Weights of a small GPT-style language model, trained from scratch on English Wikipedia.
Architecture: rotary positions, attention and MLP in parallel.
Training: a variant of SOAP for these matrices, 344M tokens, 5251 steps.
Each number is 500 + 25 x the weight over its row's rms, rounded and kept within 0 to 999. Layers, rows and columns count from 0. Numbers have three digits each. The size before them is the row's rms in percent of the matrix's.

# up: layer 5 MLP up, 1920x384, rms 0.0726, rows 1862-1893, columns 0-95
# down: layer 5 MLP down (transposed), 1920x384, rms 0.0693, rows 1862-1893, columns 0-95
up1862 051:468463535517545482508474503478466528457512487526509486451456523484514451493460468489532478505489505496489514532484515511484508492478515453487524508490486509516483511545483510520494503496475500480528472511528506503539509493452481534446502506499528488462489449486539558486501473544472502508
down1862 072:465494517490479504541496470519474475461528501526490508440504525510521534471512520536531438510495518449518548529529507502443504480537521530522489478484500482520484519472482503492482461495499541471520502552518520535499509496461492425497534534527491490450510481537467443510476476547486486475
up1863 095:485521490504488506463448525470487526514509477489505510475469516457525547496544500535480453486505502469483455479507507493506500464523488542535541474512460471508524468514497462543480467486494542452501539545462474467465473548468516484500547476498516518506522446477520551484476484482455525492
down1863 098:474509503490470471509527509528503464501510499481542541494509491516507501480494514488478533504482500487485485503460536471487530477475515576491497484517463532464480457499492494485512551531446459520525463480467486480492477497504512510504478481534502466508524532509518498480514507507534476483
up1864 100:522462532493504512503452516533521546462478498507543511475534523459483492505475516497527475487504503504515521501498513499487523523512468528500513500520470484492517511541497495544522490532517529508539476504454542464461511536515532537550505472491466467513483505500512542532503503482497506493
down1864 094:504542500458482455512534530504532512522499465495542499501483558472509428512547523501470482521472532499480478467498506519467468485492498555497518510497517487538507447512506509502470513498483446500491500505525485538474518478511478540474478519498544516500536530481505476480479511509485512478
up1865 102:499493502510532492446536466474506450518473525462500484457535499528508523508461494501543490518520503498464489503497492501478455587468527483525499519521491516520504500539523486503496471521500502461523541469509515502506467527531484523490517473515481460497518523538524518508465512483455489506
down1865 098:499531462473506509495493468485465521471475489528498485514483456516496448494527484467498488531477485509475457516504487516487497457456530494481491527523513528511504543492483483495500546496509521512458530531501504481460458477478534519485473489469465507509468499540493517524513505508478444455
up1866 101:545482471508513489496525502513513505496488537511514529481441495456471485500491459472475488512498482562469499550527494492490499510535509486494470507476514522516493520487478490534504563530513473527551494513479484451495496499506467478503492544522508520498465522488551545540474495476507520498
down1866 108:514523488477518518476479509561535473506485467532500492518519532471538510506508488515490475502461507540491515505509478498487517501508527510474519505485450490464469479503463498558461477514543484470473461457453473472504505494486513592467478499509462495501493535508475467531537500523489497495
up1867 102:501508501496522483525525494489538509513520521477478524504515495502490545499511484501509465495497499500475488519514494547543525475486523512506474515466511547523491495480498512509532508457498509502472496495518513495512507507464490469458486512507461493525492544460535485490456493479563497534
down1867 109:466496505526528504542468518498474449476497515516567475497479496476533480502509505457448505505462537503502472505422487497480513503497488536489530466488454491462529448516452463487527520507511487510525484500553484496498543509494513473495538431472488527544457504495512515476485474552565544429
up1868 093:484507531472494496494510526473444502491468507528522497523516506519462468527522507509557496514517505446479527480526497532485467498458511520530521487532486493494511489502512473505505482449532508490503451515536516450504487494525501546522494513450482496501496486502526491542525534529509506480
down1868 087:502519480495487514491473519493525509498511490537530511499541482514558543493480480503463487512504472494514503512519485514487491513504501498474490495474493513486465484503481485503494550509489526515513505515521501489461511495519489478473513554477524548519511539505503475452517490504521496490
up1869 101:518513514512503473528486487508538483447485536504508514491479494495490467505502499524512488488518503511468529489512475489527514529513532507450437502491498500531516465509518489529443475470501500503505470504531534506461491489493512493549493501491504530504491479513520519513502502530479540477
down1869 109:476534525491515507538508466547502446501492473487525467538524437480525522495500505528500544547481451531516511480501511518523476464533520464522472493554457514486515506487535493484506488509490501494536544491552501428483510495505548469479519515549490441514508508491511486524465510488551515500
up1870 087:526518522502478417481505509536504501478493459477511507510506460547513458540485519468452490433509505507467536515493510460508488474487496467507492489489494545477541504547487479519524445471478539440482502498480519488462544499479500508520468525508490475482548544510486479506487530520512486520
down1870 092:515478510491500528513497483467525483468499519503494476484519508486485516519496495504466523520415455524501499496509520500480492506469467544538508489536512485495451499462506561476468535556550504494510509493492494540518493483491519481512502535514504522483477501468497498477495506507465516488
up1871 101:496469480488508434505491519503472517485497518504488518472509500477495500513525493499461514495480478534508472510504458478504513476494461510492527498514502533521527540491470498501513462474450520490535431529515515539481450486500500489561517500523491519522519502551487480500528530508518520457
down1871 098:498555522480511506508488488478516497482502519494563469488539549503465497498497484485509492454482481508516487531496484491465519467469514499505518522505490489527508464485498469462526501542531459500508540524518505458488512489522504489491478507516545508454500525573471510464464481462508462456
up1872 107:493510492512477509514482466481504538554476549453486451505519503495517512508493510512483522475460470502490475528519547533507473502513506492513539478469508515495507491520457461490517450449453516534529517508442512456522517508496469510490506452494486544501509502501453507497492498496521508490
down1872 108:466543507441528506501513481473508511515489547505496467521508534501533468467500520473507465527516456523501519490513530463515558495493503482489499520491436438477516488495516492453518487495518466484497497487503487477537515503501487476485510490499479503522518479489461503528505447517500519515
up1873 052:504479509484531474491527481501484483474507495470471507474518459453520556551488483510503516501568503481567487533520466513467523533487483515532472482508504517475521506513525470477526503509473527460530454491490523477503517490499557503549443467471493539487534470538485508514520487528481483481
down1873 062:528497514486549480486502489475503501506523485508516477533532519492519489489507458500514507540468509513487538500473472467530502506507479510560520524493491535484514497538468494476528503483504536480486502490478460500497508505517528493507476467498518526465488504498498487467462459532480478454
up1874 109:460504505489456528505489491504514479502477528486457513488456515528517498451474520475489526483516500517538503494478481531518516509528501476535486499553502476457500469497552506512492484505492494512523435490504499483510512494503477506529507469491479515466488494510493470528459492481535486470
down1874 106:479505490479500488510502474449489502527509458507546560469494521501506470492466453509523505493496429496509469513510468517505523489510488517463496512495522477503507493503446502541528526502517475495486534552528534511505494492436518509516512489458531486524508515515504512500525510498475496479
up1875 115:515508500540483490507458512574467493490447519448512480502448480532480472506528523507563569486525477492527500514514532559472530528452494498524523484512492496492480516539532483475475526483495531523537453503492507507477492505500511433504501497508524515463453490499456523461535493457474522482
down1875 115:479486510485440476492469490485513555518486493513502456483465548490486507520485491538469483517521461495492541472499484471528516495540500479529521476547453492531499483521512492501518496503487502513445542530480474498507470513491497530512540457491483490506498477510507498487477511527457515506
up1876 091:476507490514501505543463462495503530461508517520544532545481467476517493530478510471431478501549504537518475553531462497559502474529502502487500448461518535545482516496496503515494520536474502495478460450506495544520487476507512508471468506478437502495511506499517533487450464485473484486
down1876 094:520504528502453499509496485495531507471524508488465464480518513539457505468523474509559493548450500494495514527535476469484539509466512478506450499485494485544488513491497482516496493489453510509516529523491517473500462517484474526456526505491529522516471570486500451479485512518495468499
up1877 118:466471510453507471508473514538501525521524509460511509500489507506478517509456496500543513511530504487467496493491533527495518518476543483478457445487473482544494488544525487512497477477497521464514507497482518515489525513483487515491496513511523473472505481498464475538480486490496571509
down1877 113:488534510505483503494496510544449509469479509481476470497527516552521498505522491490496524503499475481478478501518538492494474472463483532500497538477521467526511525477482548546498501479428505485495474463498458536479531466478503500491489530473451504503495521522548449540503531489499506482
up1878 105:545482492484477509497452482512472509456496493508529530511509499462469518533518475495544513569471510491454466508538508464473495487482504561488483493492527491478456487528501534544464548455520514503467535480519522547504452510495469509467493503492488510491521494470486498480505514499489501493
down1878 106:475508521479517507478484486500498478531512525513513488468503526465506466539513522467538516457476483446509468510478470477510434507550503468527551481498499509456469510510546454497489524520519501500513488519525512504450473497482478497560550531502497494498528541496517496491487467567499510564
up1879 128:449516463473482500488493460507494543515483515501468466520523466528510463467519514535440473506494460482513458499516476502529531537496528471472517543510516498493523519483533498505500482520455536535507498491491482504514453502532495477474497497524506530448527478507481506497489489529548513466
down1879 121:481536484444469536459511505517478513522479486530508448520507524488503480535544536471512578479521506527504485543536505541499534493499471484476498547476463463537538495453490556469463450474482503518511528501508497505503494456484537531521492544495535478530505461492504501519483496517487469500
up1880 104:482456470473529529524476520500521502484475498492470486502466475502476508481537490528433516496532498511501452513462520535526503468502490477497499459535453521489495516555502537486544508522486495481501497469533501515482498502510473489513519469520527533508488558529503490488515525466480519509
down1880 099:465558514513507522484519487520533514477531449500514469483529510507503473513485536452484508539488482496522502513490494475500499482494463513552552522475489498514468502496490492497515505497482477465464525492481492467515528521512467502480493507538477492458493508455478488507462515509490469485
up1881 094:510478522516464500484508443480496524522495498465507453495465520522508484494458541472499506521486525504494494537527504503463466520468488481520494480501499506540487497482495533535548493488480503493513523528472516490504469492525508524569495466482490505526495464505472512480534567518480520554
down1881 094:478537484464526503480494476525527483485535509530499505505501448503498477520547551482490456551484524489493507534441495520471473503476500530513488502517517518518505525452472544501479526476501492487488490496504497461488500484543502509454536537482508509470481492469487486492480524508446515538
up1882 106:476491513534476464514503511537485529468508504470490474492483512499479505496449540488527536490506510503475484501507525514528462493484499521464522559472534479495455510503486487556498509508462525523547525473479501553431503515494459487507473502441486519497492532537484450466442487493514479560
down1882 112:498502490487474517494469522519510477493518535479514481527518537475497494479483480441509493479564535465490481546558526481451489529494436549459516531485457519550533511474504499485488475464500461485518496517458534552517485440440509538504513513505522529504478497489504537498481496515430502503
up1883 105:484497478468464455513484487499509496485467512489501500510521528514504470507449451488454522527487468479491489521472509499567492476540526501503497499501511528530474493480516502521521515518521465489509512472508530520520499510481501492523494468486477507465518494474527531494503530502467524491
down1883 108:482537526481494478500533525505490481537508500494512525450502479448479520499486492512483496472454520521509504488535469552506539488480493531505529464535531506549531490524494521490469486499517479525511550514513473512470505485513515481463498526529498484498485481493538506485472492518507518504
up1884 104:510540541478477518484488505485492538477509479520538489517520470487465518487473522515459478473516460523512496516502505450479499505483505468536488512514517533506525494472464496475471520487474501516464467485503504491522486499477537498485444512530533462471491472502436472520521541528481496510
down1884 111:457554527468503530471483493475505507477490459491507492483502500459493562477500519482504528504527475527516531478501502492489508506513486467531551528496506464519553468544500504508498510479461452509457516490485471538494494479509536507478527468503545537486455495522514530555527498492512525501
up1885 101:510468474507533491465506489521562514505493469499453481488514487479465499484482542545498472498499501477519508491541497450505521488492466586501477438474506499477539476504494481480487519506465490499497476473523483520438468546528514516527510501510493482515487532502473472510503470539502550512
down1885 107:470519530528506470461477472532481517471511554471505491561492495481522447472550496511514498512499433516509500507466507500472550511470497514470524492533551481500484510510547506514506500484504479514530496544529509505512513530488480523524497485483484493499486512481513491475558494523524502526
up1886 088:488532485491524469463474486525501503473502534506529492505522482518462504495491497519485498501494454531472519469465495490498507500519514492513515472532454502497521534477489517551471485536523489496472489568503530502470508525444513536534467499514448537518503561490497540520485493481505543477
down1886 088:552517497476515493471504487494489531497518525508530526512521526467479480501546491497474473515459508538516499527503522520481504525449505504488514500530540535541556512488519509501478493506484476488498482487492482509485533522522491546511492499518551491529477531501484517474500492536535533526
up1887 111:541472504466459493480546505473491508524477466467486494488453545494466514515481488500559466504486525525507501493491471490507475505567484486502511500514486524487476527504499515471515503543482498484591520503520511513527505481474499492467516462510515494457528510504515485515460496504507489486
down1887 109:477490547533529509509492538501521477511523551542538511478483544539569462472441525470464514518546492480470492513494509528481478505473486465478494511458511481506514526553451517468504466481463502470476476491515453485493516532509515514521480466523540493497503555451501491504499519517461483455
up1888 093:532558493512517490538505456519524558470509450518476496501522458478507564491486517516449486469501497483514491488507483487510499501520488508525523498509503497530484453519515485516439520486525510521535478480486526507519475517483517479496483497484551469495528489539472517505499505524476549545
down1888 097:487503490490498512471502495556446444474497464499492485527492542516504452503455535467524534499478518506501483479512485520542495474498525475528504473468504508511467494558500559525500525549528498487470522492529503483516502485508503525512491536514489502508520507476469495495500534466465519526
up1889 113:477511532525476515473497492521513508529511536472517508490454474522517475481505496487529520541510540468495532465534522475528471509518500501517509483506486533453507493485478530522512503479546545468519536462467456515575517545476528516491490504527450499497514504497459508475536488502569487482
down1889 114:469502503471496489546505522514517499507474518493500457503478497491490454458501515529468525502510499485485547512475466503451484495473534508530494492506573501511515518503530494486520469488489492492516499520506495506554475518480505502492523555497549512507483487506534490478489504517526483466
up1890 097:461544509528521465532458506493490512470497528500527489477484490546490489538482539502479451465502497483504512494502466475496502508506489545448520528473519482458511522458504530513495475489513512522483495498525523510516540464462507462517486480509515504515454455495508512531497483511476501473
down1890 096:522514501479488526542486496486489504477506514493464529496506513497525481499473451495488502482517484481509500507498473516466447494517482465484512525446530502509488464544483488482491494512507489508488501514529486468483465515485485468479497510471494466484504505452503465525476527514524518521
up1891 100:506496490550515517490462531472477498493494508454539540476496531511474453481498484505510484457514515523536493445461479468501468482482466531454534505496523490507478478526457524532512494491478481497529491477526501536487504470499535486506494532526472476509475497464482545522478480555501524504
down1891 092:489539489489509482523530500523500496455512508492516498483455478535484469523486485502512501486475513493452499492514518494484471506498458479499542514482504499533444499607479492489485506522494510491507483508504487490522523507496488452514484529467515504459538476540538496521533504545490478526
up1892 130:494502508489443462507509521481477482489518516503482500524497473496490508480462519493469480463505489470501505491476488556568477505509491545546507487516463519492494453507503504519487527460511521543516520520493493496501447489479485469504463503470516538480481504459487518506472487525471490467
down1892 108:486501524492494493527479447505506473486511487493525488518547538482505479508494509489509443494499534485509563520466482507510477490459532505520488529568512487482521492544468563536495521525470489492469457486485508501527557483500506530500504468489531532524524539529489491511514529523474506496
up1893 121:495484519491504485524487491476486494527455455512499526497514497508513482527543494486494480479517484490490529467459507470515498511513507514538526519442514453481491510503470515512495494478506493545519452503469506523450512515455461482488501479534503532508538512484484519521531499468539517541
down1893 120:540466504468511477517474529502465520553474516475524520506505498499487510522499492478495474453462475484501530504481525480496534516496499505463485531470514505487484495482534483529560459471529550479513490498503503458478493523469503485531505492485465520448506536462527529499517509475506508513